From a checkpoint of a small transformer trained on Wikipedia: local attention windows, capped logits.
Each number is 128 + 32 x the weight over its row's rms, rounded and kept within 0 to 255. Layers, rows and columns count from 0. The size above them is the row's rms in percent of the matrix's.

# layer 4 attention value, 160x160, rms 0.186, rows 19-31, columns 0-159
size [100  90 101  87  98  95 106  97  97  98 110 111  93]
[[122 114  76 101 176 101 103 129  96 119  72 119 168 183  54  76 115  93  93 112 118 133 135 132 144 103 122 141  90 117 118 128 136 122 139 124 120 138 123  79 101 113 144  51 117 159  63 114 110 106 207 156 171  80 172 141 144  94  90 108  64 112 129 106  93 100 138 150 116 129 100 141 148 109 172 138  71 163 147 174 158 107 153 101 137 109 129 158 129  65 124 145 199 184 146 110 113 115  59 104 138  96 133 120 121  85 117 119 142  63 132 122 136 131  36 113  84 131 170  77 136 151  85 123 177 154 127  87 129 112  83 112 103 113  94 129 110 114  58 146 150  92 139  67 111 132 100 118 163 138 156 110  99  98 153  77  87 134 173  94]
 [103 161 112 153 112 171 124 133  85 154 155 139 143 132  99 218  40  91 159 127  95 167 125 159 180  76  90 134 140  97 121 177 118 124 136 118  89 168 130 161 132 137 131 122 123 158 138 202 128 116 161 125  73 149  94 127 143 131 162 193 142 141 127 112 121 122 104  97 154 102 128 229 153  77  77 163 170  97 170 125 150 128 108 114 126 116 134 102 118 118 130  95 135  91 142 112  95 142  87 108 107  64  66 116  77 100 140  99 139 109 138 188 109  89 108 119 115 136 108 167 126 115 149  79  51 164 139 123 144  94 159 150 100  88  96 140 156 137 133 122 164 175 134 124 155 103 162 136 179  20 136 151 122 130 126 102 162 154 118 188]
 [122 120  70 139 126 145 145 130 139 128 102 112 106 145 176 160 104  98 121 128 141  93 147 113 113 142 113 136 198 140 134  96 133 185  72 140 163 167 148 126 144  95 115 159 145 191 108 162 144 134 157 133 124 123  58 136 106  69 161 178 105 146 137  79 139 147 109 125 167 145 138 142 152 151 117  66 156 163 146  71  93  66 113 132 125 123 120 228 150  62 129  86 145 176 186 172 117 148 121 147 123  95 130 130  82 131 123  99 118 124 134 115 104  76  85  65 107 144 140  98 100 113 193 161 129 144 152 120 171 124 156  87 127 161  88 101 129 125 234 126 113 169 178 114 139 176  89 124 131 135 146  97 113 126 112  73 114 116 187 206]
 [141 153 133 136 110  90 112  94 126 147 118 153 188 147 195 136 128 134 143  89  63 159 103 192 119  64 136 212 105 130 178 161 144 165  94 139 150 139 152 147 185 164 101 158 143 158 146 149 111 118 165 113 154 167 109 110  64  93 138 127 112 116  82  43 185 168 172 163 142 152 140 147 114 135 165  97 121 162 136 131 110 111 141 138 142 154 149 163 162  72 136 174 157 155 121 119 152 133 130 129 116 110 118  97 128 179 121  74 127 102 135  79 104  96 102 138 165 124 138 102 118 149 110 104 151 136 120  95 164 111 182  93 155 147  72  77 105 102 202 139 126 182 124  81 156  72  98 102  96 185  79 137 177 156 117  75 139  79 143 165]
 [130 100 138 108 116 129 136 108 112 170 118 169 165 138  77 165 135 125 157 143 171 124 187 141 118 143 102  65 174 134 106  88 116 120 119 143 154 198 133 102 125 120  58 109 142 171 142  65 197 101 137 107 164 130 145 151 147 117 122 128 124 160 111  86 150  73 134 140  59 119 143 152 138 125 133 106 133 176 122 120 127 161 146  88 157 127 105  82 118 121 104 148 200 114 169 175  62 123 129 113 135 130 103  32  48 123 129  98 124 131 132  95 158 130 197 138  90 148 113 166 131  96 166 162 107 120  98 121 135 104 186 111 151 151  68 109 107 167 137 137  62 101 135 122 130 121 114 128 155 132  55 130  92 162  33  73  79 112 143 123]
 [166 114 133 118 131 187 109 110 127  78 146 173 126 149 133 177 112  76 131 189 138 151  64 121 157 106 119 165 106 109 174 136 142  66 143  98 121  99 165 141 100 120 141 170  84 140  79 112 150 118 146 123 155 208 108 147 142 108 135 135 164 154 149  96 127  17 133 139 133 146 117 141  87 176 132 156 180 120  99 158 127 158 171 107 157 172 143 167 102  96 122  70 195 128 134  78 136 140 119  95 196 141  97 102 160  72 140 112 113 111  97 194  96 156 180 127 102 114 128  72 123  69 140 122 109 142 130 153 116 129 156  54 121 115 109 150 191  96 162 130 180 131 167 110 173 166 161 120 120 128 124 146 131  79 169 163 120 109 171 136]
 [118 117 138 101 150 175 139 173 112 135 172 163 140 158  78  97 167 148 111 211 146 105  84  93 148 106 114 108 131 113  92 112 122  75 123 147 134 142 115 163  91  98 142 100  97 161 115  95 161 112 184 190 102 115 224 139 119  77 150  82 115 100 122  96 115 114 154  99 112 151 103 190  70 149  76  99 101 145 123 126 165 114 115 108 141 146 131 133 149  87 127 137 165 137 193 108 139 116 117  78  81 123 248 117 152  77  85 132 136  97 112 102 175 137 136 115 127  96 134  63 172 162 167  92 147 142  86 166 137 131 132  88 147 138 135 122 151 156  55  96 127  85 145 120  99  88 164 194 148 113 138 135 127 158  98 136  94 121 155 164]
 [136 130  82  89 134 106 130 120  92  85 104 149 106 131  82  84 178 183 101 140 199 109 150 167  70  88 169  94  80 140  97 123 102 123 180 115 121 121 151 147 122 104 168 128 132 133 142 160 109 120 112 103 133 100 103 162 180 137 104 151 166 156 165 138  82 148 144 135  78 120 127 163 106 128 129 162 113 179  78 145 120 135 108 125 165 129 115 165 179  60 134 226 179 176 133 141  76 147 140 121 162 155 138 134 133 129 179 138 109 161 157 118  82 172 127 104  66 154  82 125 167 125 171 111 144  88 114 143 149 159 129 114 162 150 137  98 131 137  92  85 163  35 136 149  75 116  98 205 152 161 107 117 201 174 144 136 118 143 123  85]
 [107 110 116  61 137 122 150 129 102 137 155 153  98 161  61 105 158 135 105 137 231  98  83 148 107 165 131 158 162 132 172 135 147  38  86 126 104 105 114 148 130 105 130  83 150 181 167 111 130 114 113 123 148  83 101 147 144  54 113 164 166 131 105 158 124  78 120 144  98 140 170 115 134 107 100 137  96 151 103 115 112 163 141 134 111  86 142 106 128  84 124 136 164 132 162 143 128 139  49  89 175 109 145  97 138 185  82 107 123 122 131 158 122  72 165  91 107 101 146 183 113 157 136 129 107  80  68 145 153 158 138 130 197 136 142 173 140  80 155 173 155  71 136  85  53  97 126 159 148 124  93 103 184 107 103 113 177 123 170 120]
 [151  85 149 151 166 141 160 109 116 120 121  98  99 138 129  89 183 124 119 171 128 114  81 149 124  56 136 145 143 120 109 159 121 179 109 124 112 136  71 138 112 150 126 167 126 103  93 138 124 119  69 164  55 164  53 123 136 156 110 113 166 161 173 176  77 149 140 113  64 148  97  84 169 120  98 111 165 105  79 178 102 103 108 170 163  84 141 111 149 195 135 122 177 117 130 112 138 133 108 102 134 128  52  83 160 137 125 135  63 207 160 108 168 119 143 133 119 123 109 150 126 189 121 116 132  83 139 141 163 206 175 187 162 153 145 156 102 164 133 162 112 126 104 149 148 144 137 153 150  95 199 114 101 174 129 161 135 104  76 148]
 [105 104 141 127  85 118 184 159 161 120 175 132  92 162 176 172 147 174 124  96 106 176 124 127 142 131 110 115 102 156 124 129 140 166 135  99 154 107  94 153 159 150  92 132 119 159  99  86 116 131  95 180  68 201 115 149 104 195 118 127 122 109 143 113 145 150 128 144 181 123 160 160 148 112  64 112 156 107  73 152 163 141 148 110  88 156 141 117  80 189 119  70  69 109  72 147 179 163 123 131 130 136 157 164 162  66 144 109  93  86  96 158 141 163 148 153  96 121  96  98 180  94  54 134 154 117 138 129 182 131  64 134 106 189 130 140 126 161 148  97 170 203 102 111  94 127 132 136 149  86 110 125  59 157 168 134 142 117  68 130]
 [126 144 137 180  89 120 130  79 134 149 163 100 142 122 156 189  57 167 144  90 173  95 142  97 120 142 116 103 134 127 130  90 126 174 130  48 157 187 130 155 125 108 108 163  67 100 122 120 155 166 106 123 125 132 104  98 131 194 155 147 102 188 122  97 167 144  92 127 165 115 121 110 185 102 163 121 127 131 134  59 134 145 118  89 112 140 114  65 110  80 136  99 112 113 152 173 130 130 164 144 159 133 131 138 115 154  91 151 114  77  85 106 144 160 139 151 140 138  72 169 110 139 179 172  82 128 133 140 149 159 134 136  37 138  47 182  83 162 150 144 151 187  86  85 133  74 191 128 123 147 116 132 111 117 113  71  73 120 115 160]
 [123 132 163 142 147 121 107 130 128 118 138 250 147 126  72  75  66  70  56 170 132 162 129 156 108 142 162 150 129 113 123 155 137  54 143 103 103 110 113 142 119 147 142 123  79 170  88 101  96 119 138 156  96 110 168 153 163 124 117 122 110 147 130 139  95  90 141 146  93  79 116  65  81  88 132 201 133 157  79 103 175 121 169  91  98 130 101 129 138 140 115 142  97 128 178 122 137 128  69 115 117 108 151 154 159 105 116 125 106 102 168 138 149 177 146 126 118 125 154  79 152  81  56 150 163 119  78 196 140 148 109 130 145  98  95 135 120 140 101 196 147  64 131 116 104 195  85 152 120 168 180 125 158  87 132  96 128 111 154 144]]
# layer 4 attention output (transposed), 160x160, rms 0.167, rows 19-31, columns 0-159
size [102  84  98  85 103  82 103  72  95  92  85  92  87]
[[150 174 164 171  98 176 107 126 187 138 140 125 115 143 143 106 123 149 179 141 145 133 131 102 137  72  95 119 150  76 165  80 116 133 123 123 113 127 130  93  76 122 125  98 133  90 132 130 141  53 120 132 113 142 125 138 122 211  74 124 188 142 128 152 176  89 103 182 129 104 109 103 101  91 188 137 108 151 123 168 201 111 157 160 137 151 110 125  53  95 142 152 138  74 116 196  71 107 112 101 166 251 151 148  83 133 148 184  93 119 100 100  98  83 152 118 108 125 113 175 173 112 145  99 138 121 132 120 106 115 170 139 151  90 141 150 151  93 194 118 116 132 157 139 116  92 116 101 114 119 114 120 168 154  55 137 131 157 162 121]
 [189 162 124 174 154 146  73 197 114 144 185  95 118 103 108  95 184 109 112 128 149 116 101 139 139 140 153 141 114 208  72  81  80 136 207 116 132  91 109  87 186 100  89  95 157 136 126 107  86 143 118 113 158 160 147 158 131 139 127 128 145 141 106  61 140 186 204 128 160 141 142 117  83 175 150  83 105 146 163  84 122 141 199 155 131 126  99 174 122 122 158 164 136 190  64  88 147 124 167 104 191 141 132 130 100 170 107  95 118 100 159 126 154 123 103 129 141  83 111  97 121 138 130  83 133 102 131 112 113 118 149 165 125 158 167 122 152 105 108 151 150 131 126 132 109 176 139 124 117 166 139 116 204 171 132 190 124  85 157  75]
 [161 173 143 155 157 105  90  93 163 117 102 158 179 157 132 113 129  67  99  73 130  83 189  99 103 135 146  80 166 144  75 102 140 104 138 148 127 155 171 138 122 163  88 130 115 164 137  83 125 132  66 127 168 105 137 111 129 111 104 132 147 154 112  99 112 121 181 166  84 149  82 114 121 142 140 171 108 153 190 200 163  78 160 130 120 150 149  85 141 144 106  94  83 169  87  66 100  80 119 139 130 130 119  95 147 105 160 155 130  72 172  91 165 156 108 127 122 171 105 128 112 162  90 113 166  99 100 109 119 176 142 113 105  93  80  97 161  43 165 102  69 157 174  76 100  88 157 115 165 147 102 150 165 135 122 158 131 105  67  96]
 [180 109 165 180 156  80 149 115 138 165  89 135  82 124 146 147 143 126 101 151 158 142 168 126 132 169  94  79 144 135 125  70 111 166 104 104 177 143 117 155 128 133  73  83  76 124  53 127 127 112  86 120 136 108 122  99 166  89 108 118  98 133  68 122 151  53  73 179 117 152 128 188 127 127 110 127 151 161 163 122 134 124 118 113 109 136 136  88  86 121 121 105 135 114 108 140 120 118 136  75 169 129 114 126 108  81 116  82 162 178 155 161 163 147  86 122 111 152  84 179 166 194 163 148 108 155  85 134 147 102  60 203  80  68 103 105 157  96 105  93  99 112 176 135  68  77 114 103 140  86 170 102 125 152 141  87 127  96  77 108]
 [ 64 112 103 181 120 110  58  92 140 163 144  66 144 156 143  97 158 149 145 100 139 122 107 124 158 148 193  85 120  48  76 151 129 191 142 140 121  97  86 140  85 138 136 141 149 163 127 157 135 116 147 144 202 121 114 202 156 211 185  69 121 125 135 115 141 142 151 171 130 132 146 131  76  88 128 129 113 119  95 120 143  91  47 145 100 107 100 120 128 116 192 117  78 183 120 102 167 214 166 101 176  95 138 155 120 150 158 111 164 125  97  95  99  98 129 173 104 173 104 105 144 136  92 174 144 153 133  87  96 168  92  98  90 117 112  95 126  78 133 119 151 124 129 111 124 107 132 121 130 156 153 107 157 107 138 149 148 183 115 147]
 [225 196 103 148 161 141 114 239 123 109 135  50 120 117 204 101 107 196 123  96 167 106 126 146 159 148 133  91  69 131 145 140 125 162  82 170 123 148 153 123 125  88 155  90 137 139 161 123 145 147 142 133 101 112 133  98 124 178 123 107 149 139 151 137 151 129 128 110 168 144 175 165 121 148  79 119  97 132 202 128 155 110 111 107 166  74 157 113 110 168  84 173 135 109  68 149 164  89 144  58 160 111 156 141 121 170  89 105 138  74  81  78 139 153 149 129 134  98 140 142 119 138 115 111 121 172 154 101 173  81 129 173 128 154 139 105 148 113 160 102 163 139 174 100  78 107 148 102 110 102 111 129 164 141  93 155  85 141 113  85]
 [111 193 149 151 106 154 134 193 113 174 149 122 160 126 111 155  70 147 146 112 162  81 151  95 125 118 133 123  45 129 135 152 193  55 156 105 112 117 172 148 135 149 132 112 172 171 143  97 142  77 110  73 191 119 109 137 111 114 147 113 117 126 124 126 209  76  84 185 170 115 148 103 160 116 168 176 106 127  96 138 140 154  75 119 136  97 124  85 110 116 124 114 108 110 145 149  95 183  51  92 130 102 163 151 156  98 167 150  89 152 125 170 122  93 165  99 166 117 171 127 112  92 159 121 199 113 167 156 123 127 145 139 130 144 129 171 107 116 157 131 153  91 179 139  74 141  96 112 133  53  83 166 106 158 126 136 143 165 160 180]
 [126 145 106 147 125 195  89 136 120 141 117 153 153 165 143 134 115 154 109 125 152 137 136 115 192 178 158 134 117  97 154 109 154 194  93 171  95 137 116 107 166 200 120 104  93  74 116 100  87 149 117 162 127  81 153 122 146 198 158 103 140  70 119 125 122 106  73 162 135  94 112 107 133  72  97 136  34 102  85  90 145 102 110 150 149 145 138 153  89 126 166 151 115 148 149 156 111 111  98  99  83 129 192 110  85 123  71  99 165 146 100 158 137 154 153  99 123 105 119 124 165  98 131  81 123 103 128 126 102 192 117 137 145 149 151 138 173 100 119 128 170 163 184 186 195 131  54 157  51 124 182 121 103 130 195 130 138 133 151 155]
 [144 158 105 120  96 153 131 132 160 154 134 138 118 164 177 210 183  79 133 134 100 176 146 157  78 155 188 136 151 125 115 110  35 145  88  99  95 150 163  96 120 110 183  76 119 115  94 112 126 156  83 128 131 154 147 151  65 122 164 152 162  89 145 146 113 117  96 140 160  71 118 160 108 103 127 108 125 144  91 159 122 107 103 112 182 119 122 123  98 111 116 172 130 161 128  93 111 131 120 135 143 134 126 163 201  96 170 127 129 161 153 120 162 165 153 138 107 111 157  85 116  94 120 127 153 165 160  67 120 104 148 102 114  91 108  92 163 154  88  91  95  67 209 217 125  94  72 137 117 132 104 114 163 169  96 103  49 160 125 141]
 [115 130 100  89  83 105 146 172 155 107 116 170 137 154 128 139 149 144 188 109  89  97 108 132 161 194 150 113 146 209 110 128 151  81 114  30  76 114 189 138 144 110 122 147 144 161 117  96  79 152 169  86  72 143 107 153 128  75 188 169 121 165 137 150 111  61  98 106  93 113  84 169 133 140 112 118  84 136 128 117 107 144 168 238 145 140  77 150  77 102 108 130 158 131 180 111 190 111 104 119  90 115 180 178 109 179 144  92 189 159 129  82 155 151 101 130 142 141 134 107 137 106 136 122 158  97 113 150 131 123 137 141 147 104 156 114 119 164 129  97  73 126 100 103 157 133 114 145 149 108 121 129 177 111 125 118 168 150 140  68]
 [126  80 127 129 144  96 148 140 125 145 111 174 105 111  71 117 106 118 134  73 107 106  91 131  98  67  77 166  60 127 156 115 184 116 167  49 124 126  92 146 159 144 127 150 128 159 157 107 156 149 114  90 105 107 124  58 109  93  92 125 170 134 107 142 151  97 102  87  94  98 126 109 106 144 159 121  98  94  96  49 164 120  96 120 153 150 115 132 146 134 145  84 132 106 122 136 160 137 116 171 160 144 142 129 180 165 174 154 127 118 183 112 141 203  96 151 133 107 203 158  37 153 165 163 154 166  84 137 161 169 128 148 140  79  97 164 133  97 114 152 207  95 140 123 129  86 181  92 142 102 173 112 137  87  89 121 133 151 150  83]
 [164 114 118 136 142 105 157  88 129 128 107 159  79  93 124  87 156 137 114  26 113 140 100  81  97 109 112 129 136 105 124  87 204 148  95 155  74 156 124 130 103 155  96 155 114 153 168 105 126 126 148 150 144 152 151 100  92 124 155  58 145  90 108 169 105 110 123  76 171 168 175  85 184 148 175 120 170 105 166 126 105  67  97 113 121 167 105 122 133 167 149  96  83 163  93 148 167 171 210 151 130 120 157 122 145 107 142 188 115 128 184  86 140 124  99  97 141 126 105 111 145 158 150 127  74 108 138 114 183 147 106 103 140 136 101 110 113 122 127 147 187 177  69  74 161 109 139 116 128 150 147 143 183 191 103 110 125 104  50  98]
 [125 127 135 114  98 136  98 148 113 103 139 102 166  86 112 169 170 189 199 107 142 125 155  60  64  73  68 198 143 150 168 100  70 109  60 110 117 125 138 119 155 104 149 102  91 117 148  86 115 148 125 125 160 135 112 120 174 103 131 113 167 117  95 186 203 123  90 138  97 111 148 132 152 123 153 104 100 122 145 161 127 166 126 174 197 111  65 155 106  80 107 108 129 131  98 103 136 106 123 117 127 107 159  85 114 115 128  93  92 137  83 133 103 154 110 141 110  86 140 178 115  63 129 132 187  87 176 161 103 137  77 148 139 205 101 105 156 114 119 170 139  63 126 111 106 131 127  96  88 166 115 132  87 173  69 149 117 176 134 140]]
# layer 4 attention query, 160x160, rms 0.181, rows 32-40, columns 0-159
size [102 102 100 111 100 106 106  97 104]
[[ 90 117  65 118 163 108 112  74 184 118 115 144 153 118  81  92  99 130  61 121 145 138  60  87 142  51 104  88 178 133 188 130 101 160 146 124 114 155 118 170 141 108 162  98  99 107 143 138 146 130  88 168 135 111  81 158 148 110 129 115  75 129 136  76 132 119 136 147 138  88 119  82 146 151 152 143 102 157 122 115 102 124 114 179  80 123  97  84 131 124 166 131 192 115 107  99 177 147 119  85 137  96 190 143 163 113 179 180 153  69 148 118 146 186 111 111 155 113 102  58  84 132 117 115 105 171 113 144 148 129 132  89 155 148 161  44  77 169 125 168 182 153 127 137 190 144 149 165 143 159 106 154  89 189 133 115 102 152 129 148]
 [102  50 190 101 140 181 147 152 128  95  83 129 152 103 141 114 150 105 105 100 164 151 107 120 148 128 140 137 101 114  97 128  73  84 108 134 152 123 114 111 115 106 194 161 147 120 152 120 143 136 101 138 138 184 131  64  97  77 113 187 107  93 141 114 121  77  60 108 208 170 102 113 111 162 121 117 171 114 165 159  97 130  88 151 144 127  50 119 123 101 116 111 100 176 124  53 122 124  94  55 161 123 128 127  90 138 125 100 134  58 115  99 137 170 128 155 135 155 150 131  99 142 157  87 152 189 104 200 132 146 118 142 157 146 134 105 145 132 159 152 138 138 176  67 149 163 136 165 110  85 126 121 121 198 114 189 152 151 128  65]
 [115 135 127 162  70 166 189  79 147 162  93 116  76  90 105 114 111 122 128 168 125  82 130  83 146 107 149  90  68 118 163 178 144 153  93  97  99 147 172 117 129 149 116 142 146 160 128 177 130 129 194 107 190 120 142 114  90 104 123 117  92 162 103  67 153 117 122 139 100  97  82  38 136  73 116  69 115 143  98 141  57  94 128 153 110 126 134  64 107 131 141 108 155 114 103 128 135 106 133 112  88 112 135 171  92 151 146 125 119  76 142  99  91  91 132 179 213 136  88 144  96 106 118 134 165 143 117  99  84 142  96 102 169 125 104 106 121 150 122 135 181 146 114 111 106  69 149 164 220  83  56 109 100 125 111 121 153 114 129 140]
 [ 52 135  78  99 130 173  69  95  80 120 130 122 136 137 160 179 161 124 116 134 160 148 138 143 161  90 167 122 137 162 168 187 121  97 155  87 116 113 156 135 112 156 167 119 137 168 238 131  73 121 177 101  85 186 162 130 177 133 108  97 136 173 172 133 146 137 131 118 126 110 169 144 159 170 152 179 150 168 186  82  97 130 136  89 168 127 127 101 157 126 134 115 124 153 107 114 139 116 161 109  84  98 155 110 108 111  66 154 158 122 153 150  92 107 145  96 144  68 140 166 141 105 127  80 142  79  96 110 153 140 186 129  89  90 161  91 185 176 156 171 132 137  71  87 127 123 195 121 121 130 152 120  99 145 121  85 150 121 105 184]
 [200 118 113 109 133 171  78 156 106 108 146 158 128 161  92 103 122  92  97 111 121 114 152  60 130 163  98 166 111 101 110  58 107 171 125 128 146 222 104 134 154 138 169  89 111  80 114  66 112 181 116 161 112 156 108 121 149 104 104 109 143 193 133  64  90 115 128 128 134 116 113 107  98  95  87  90  97 216 131 125 158 106 126 178 125 162 154 115 179 103 114 111 109  67 125 145 136 146 126 116 176 116 108 142 103 107 192 141  77  96  97 136 109 140 128  68 124  61 135  96 156 129 174  78 138 115  98  90 143 126  89 111 107 177  77 118  82 138  81  64 134 147 131  92 173 118 102  95 143 183 131 157 110 103 140 123 168 126  99 114]
 [172 124 126 161 105 177 145 134 136 190 152 143 151 147 169  77 146  61 128 121 118 134  98 175 129 182 140  92  82 146 155 112 165  81 134 143 121 136  80 169 102 153 122 129  73  95 114 101 107 136 196 184  98 187 112 145 101 145 163 142 193 109 105 137  85 161 168 146 120 148 103 119 147 112 139 178 116 121 133 154 131  99 189 140 145  59 137  99  82 162 154 161 157 156  98 140  85 121 125 115 142 121  73 173 161 152  67 195 110 113 152  92 173 102 114  87 107 102 146 101  77 141 135 187 128 191 104 112 101 161 117  90 108  77 142  83 145 118 166  64 155 160  72  94 157 148 123  98 134 100 141 118 157 115 150 164 150 168  93 153]
 [ 90 108 158 132  90 162 104 128 156 102  99 128 125 198 128 146 158 122 140  75  82 210 128  69 133 102  93  75 168 121 127 168 162 127 141 103 183 173 144 111 109  93 135  84  72  91 110  91 118  85 149 113 146  52 114 108 143 153 161 147 141 145  93 122  94  90 132 151 122 118 142 126 125 116 159 115 116 136 104 141 144  73 100  88 115 106 114 108 147  95  52  85 183  66 181 163  92 148  45  31 147 135 174 123 116  79 164  93 106 109 179 164 130 138 126  66 109 111 127 157 120 107 134 138  91 155 159 120  91 145 156  99 160 147 132 159 160 154 147 147 158 152 156 154 111 133 151 157 120 115 157 110 107 195 134 114 149 150  82 158]
 [130 122  95 140 125 137 119 107 144 219  99 124 165 105 162  79 103 139  94 192 124  97 145 104 143 120 154 113 157 123 174 122 119 104  82  86 129  78 145 149  98 149 163 127 161 124 126  77 128 123 133 152 111 121  71  88  89 191  61 135 117  89 123 118  79 146 168 117 146 163  58 158 156  85 223 154 144 157 106 143  95 149 129 159 122  99 175 129 152 134 138 133  75 151 139 143 106 155 142 155 119 132 119  77 130 168 148 185  89 110  82 147  42  93  53 127 139 154 117 138  72 122 114 149 162 149 138 220 126 111 172  82 156 177 149 148 141 119 172 109 138 137 151 160 132  91 165 134 169 121 146  86 130 152 172 143 113 166 115 111]
 [135  80 109 123  58 147 129 179 150 139 202 173 169  95 168 175 147  88  90 122 108 156 197 109 127 151 127 164 133 150 134  77 100 146  99 117 208 101 117 155 156  88 193 106 109 162 136 113  99 166 113  61 137  82  98 148 133 163 101 163 150 106 150 140 132 142 128 157  89  71 141 182 119 132 142 178 122  68 123 129 162  31 163 133  76 118  70 158 118 106 144 140 152  81  96 171 127 100 128 135  76 158 156 113 135 138  70 147 153 141  76 107  97 168  97 114 119 168 102 125  88 105 183 157 146 117 134 127  92 110 158 163 123 127 124  99 185 148 110 100 150 143 134  90 110 154 121 122  67  97 150 127 131 116 167 158 142 111 172 126]]
# layer 4 attention key, 160x160, rms 0.181, rows 32-39, columns 0-159
size [103  96 103  98 100 100 102  96]
[[161 102  81 101  92 104  84 114 109 175  72 127  68 103 114 128  97 153  71 126 115 100 128 190 172 158 139 144 139  86 157 157 134 129  62 119 116 159 170 149 107 169  94 139 132 157 116 100 111 131 158 138 186 133 123 105 128  76  93  88 140 140 158 174 119 134 104 105  74 171 172 169 119 178 110 135 125  86 117 151 128 133 124 135  49 141 160 125  94  86 141 120 160 123 134 118 169  85 125 187 189 168 130 196 170 145  97 121  89 139 146 124 119 116 121  69 113 167 125 102 137 104 204 186  78 137 105 148 142 145  97 170 126  64 145 117  31 140 135 180 136 155 118 116 168 148 146 185  81 108 118  93 127 126 146  97 142 133 139  96]
 [134  86 119 139 120 166 128  96 170 165 171 130 166  88 118 117 197 115 143 130 169 139 121 102 148 170 152  74 116 100 150 133  60  94 101 148  84 154 113 155  96 125 129 142 147 113 174 120 197 123 178 144 159  93 131  85  71  94 102  99  57  93 126 146  95  87 173 104  99 180 115 118 135 138 124  97 127 149 182 124 137 118 138 102 182 130  76 101 117 125  41 144 144  38 108 109 132  98 103 108 129 135 173 161 141 200  64 170  88 113 131 123 118  98 112 172 110 110 112 166 184 167 153 109 113 126 110 137 124 146 102  93  96 101 121 182 155 105 119 179  74 125 125 167  83 155 155 171  87 129 102 110 113 124 111 126 198 129 101 111]
 [106 121  73 123 164 124 150  52 140 160  58  96  80  91 179 109  95 167 163 219 167 110 150  85 153 107 104  78 143 148 130 156 129 124 108  79  80 132 178  80  75 100 120 119 112 151 104 124 100 172 110 133 138 138 152 141  57  91 116 115 100 160 138  87 104  97 144 101 136 142 209 121 126 159 140  78  60  78  98 121 118 151 122 142 116 130 168  92 160 171 112 141 144 100 149 126 146 131  99 136 110 149  73 148 102 120 171 117 100 153 116  71 178 159 178 117 149 173 111 140 143  79 143 133  97 139  88 100 108 117 128 173 136 140 158 123  84 119  94 187 120  87 157 167 145  99 119 143 130  79 104 125 155 187  78 133 120 134 107  67]
 [104 136  93 139 163 149  67  86  66  51  94 111 107 202 113 154 125  77 143 156 151 110 124 134 145 105  86 122 133 133 144  98 170 119 120 162 140 157 211 138 178 124 108 124 144 176 121 140 123 145  72 180  64 187 122 164 158  50 135 129 120 215 132 125 149  88 205 164 126 141 160 118 124 108 117  85 162 140  82 137 131 126 130 132  95 133 141 102 130 106 119 166 117 164 163  67 120 154 109 107 150 121 184 179  98 118 133 115 113 109 112 151 143 131 119 176 104 103 170 203 135  45  88 123 145 120 173 131  61 134 111 148 110 122  96 119 144 105 113 120 169 104 120  83  92 164 149 100 135 120 160 139 143 171 104  89 132 123  97 122]
 [140 144  89 129  99 122 113 124 107 101 122 147 106 123 110 168 112 104 124 136 111 151 143 115 157  92  90 102 122  81 137 115  95 150  67  66 182 101  90 110 112 152 132 147 194 110 124 133 101  85 142 164 124  92 112  46 126  89  63  99 153  64 116 126 119 151 120 120 139 128 104 147  84 129 144 105  56  92  82 135 148 105 112 170 145 121 179  61 145 104  89 172 139 108 145 178 168 137 140 175 135 165 109 127 148  56 165 120 107  91 114 109  92 160 133 130 116 139 110 117  89 178 195 124  76 115  40 210 128 131 163  91 118 151 134 138 121 104 102  85 151  98 147 142 116 102 122 129 101 114  98 117 207  83 148 116  85 145  51 124]
 [149 123 149 123 165 133 186 189 124  84 185 151 150 157  89 143  78 129  97  99 104 108 144 137  84 135  89 129 119 214 138 120 173 128 167 133 146 124 131 179 133 148 102 182  96 110  94 170 126 139 146 112 136  93  54 128 117 153 206 196  91 146 133 113  99  81  84 157 109 121 184  79 136 173  42 164 165 127 140 149 101 157 136 122 137 144 122 172 141 119 104  79 153 195  94 158 153 127 107 136 128  89 162 132 126 138  99 122 118 166 108  99 113 149 138 171 151 111 117 152  56 107 121 139  90 179 141 164 103 122 206 120  92 169  90 113 106 107 128  47 105 160  89 148  96 160 183 134 104 163 122 144 131 124 152 126 100 121 124 145]
 [ 87  87  87 111  92  73 134  88 114 135 103 140  60 110 158 166  63 137 133 138 155 190 130 144 151 159 205 109 181 102 132 117 130 112 123  77  94 176 150 155 145 205 123 109 186 172  84 155 174 118 125 140 205 157 188 149 139 110 123  72 133 121 154 121 126 150  74 138 106 111 159  84  86 126 137 166 149 139 111 196 150 129 128 122 146 137 145 147 111 153 141 103 143  24 137  83  89 120  93 138 160 144 141 136 124  82 124 124 155 145 131 103 110 177  74 181  99 140 138 181 111  74  93 193 133 108 125 126 106 131  64  95  77 142 137 132 116 155 118 168 145 158 124 125 115 126 159 102 138 119 163 130 149 166 147 131 171 150  88 145]
 [ 97 107 112  95  64 124  80  72 122 167  80 131 126  69 161 134 109 157  95 137 172 152 144 142 158 112  87 143 126 154 142 112 126 135 116  95 149 151 151 129  69 146 160 108 156 161 172 122  95 144 131 127 149 205 147 115 131  97 122 106  60 116 124 118 110  97 134 139 115 180 211 202 124 169 127 144  94  86 151 111 232 145 122 163 162 123 179  92  60 203 121 217 134  89 108 118 145 152 157 162  86  91 148 131  97 121 168 124 128 125 113 104 165 171 131 133 137 125 163 120 144 101 104 166 178 147 107 164 131 121 120 137 105 169 139  69  80  83  68  71 133 109 163 120 107 110 112 141 122 138 123 104 144 160 128 113 136 145 167 159]]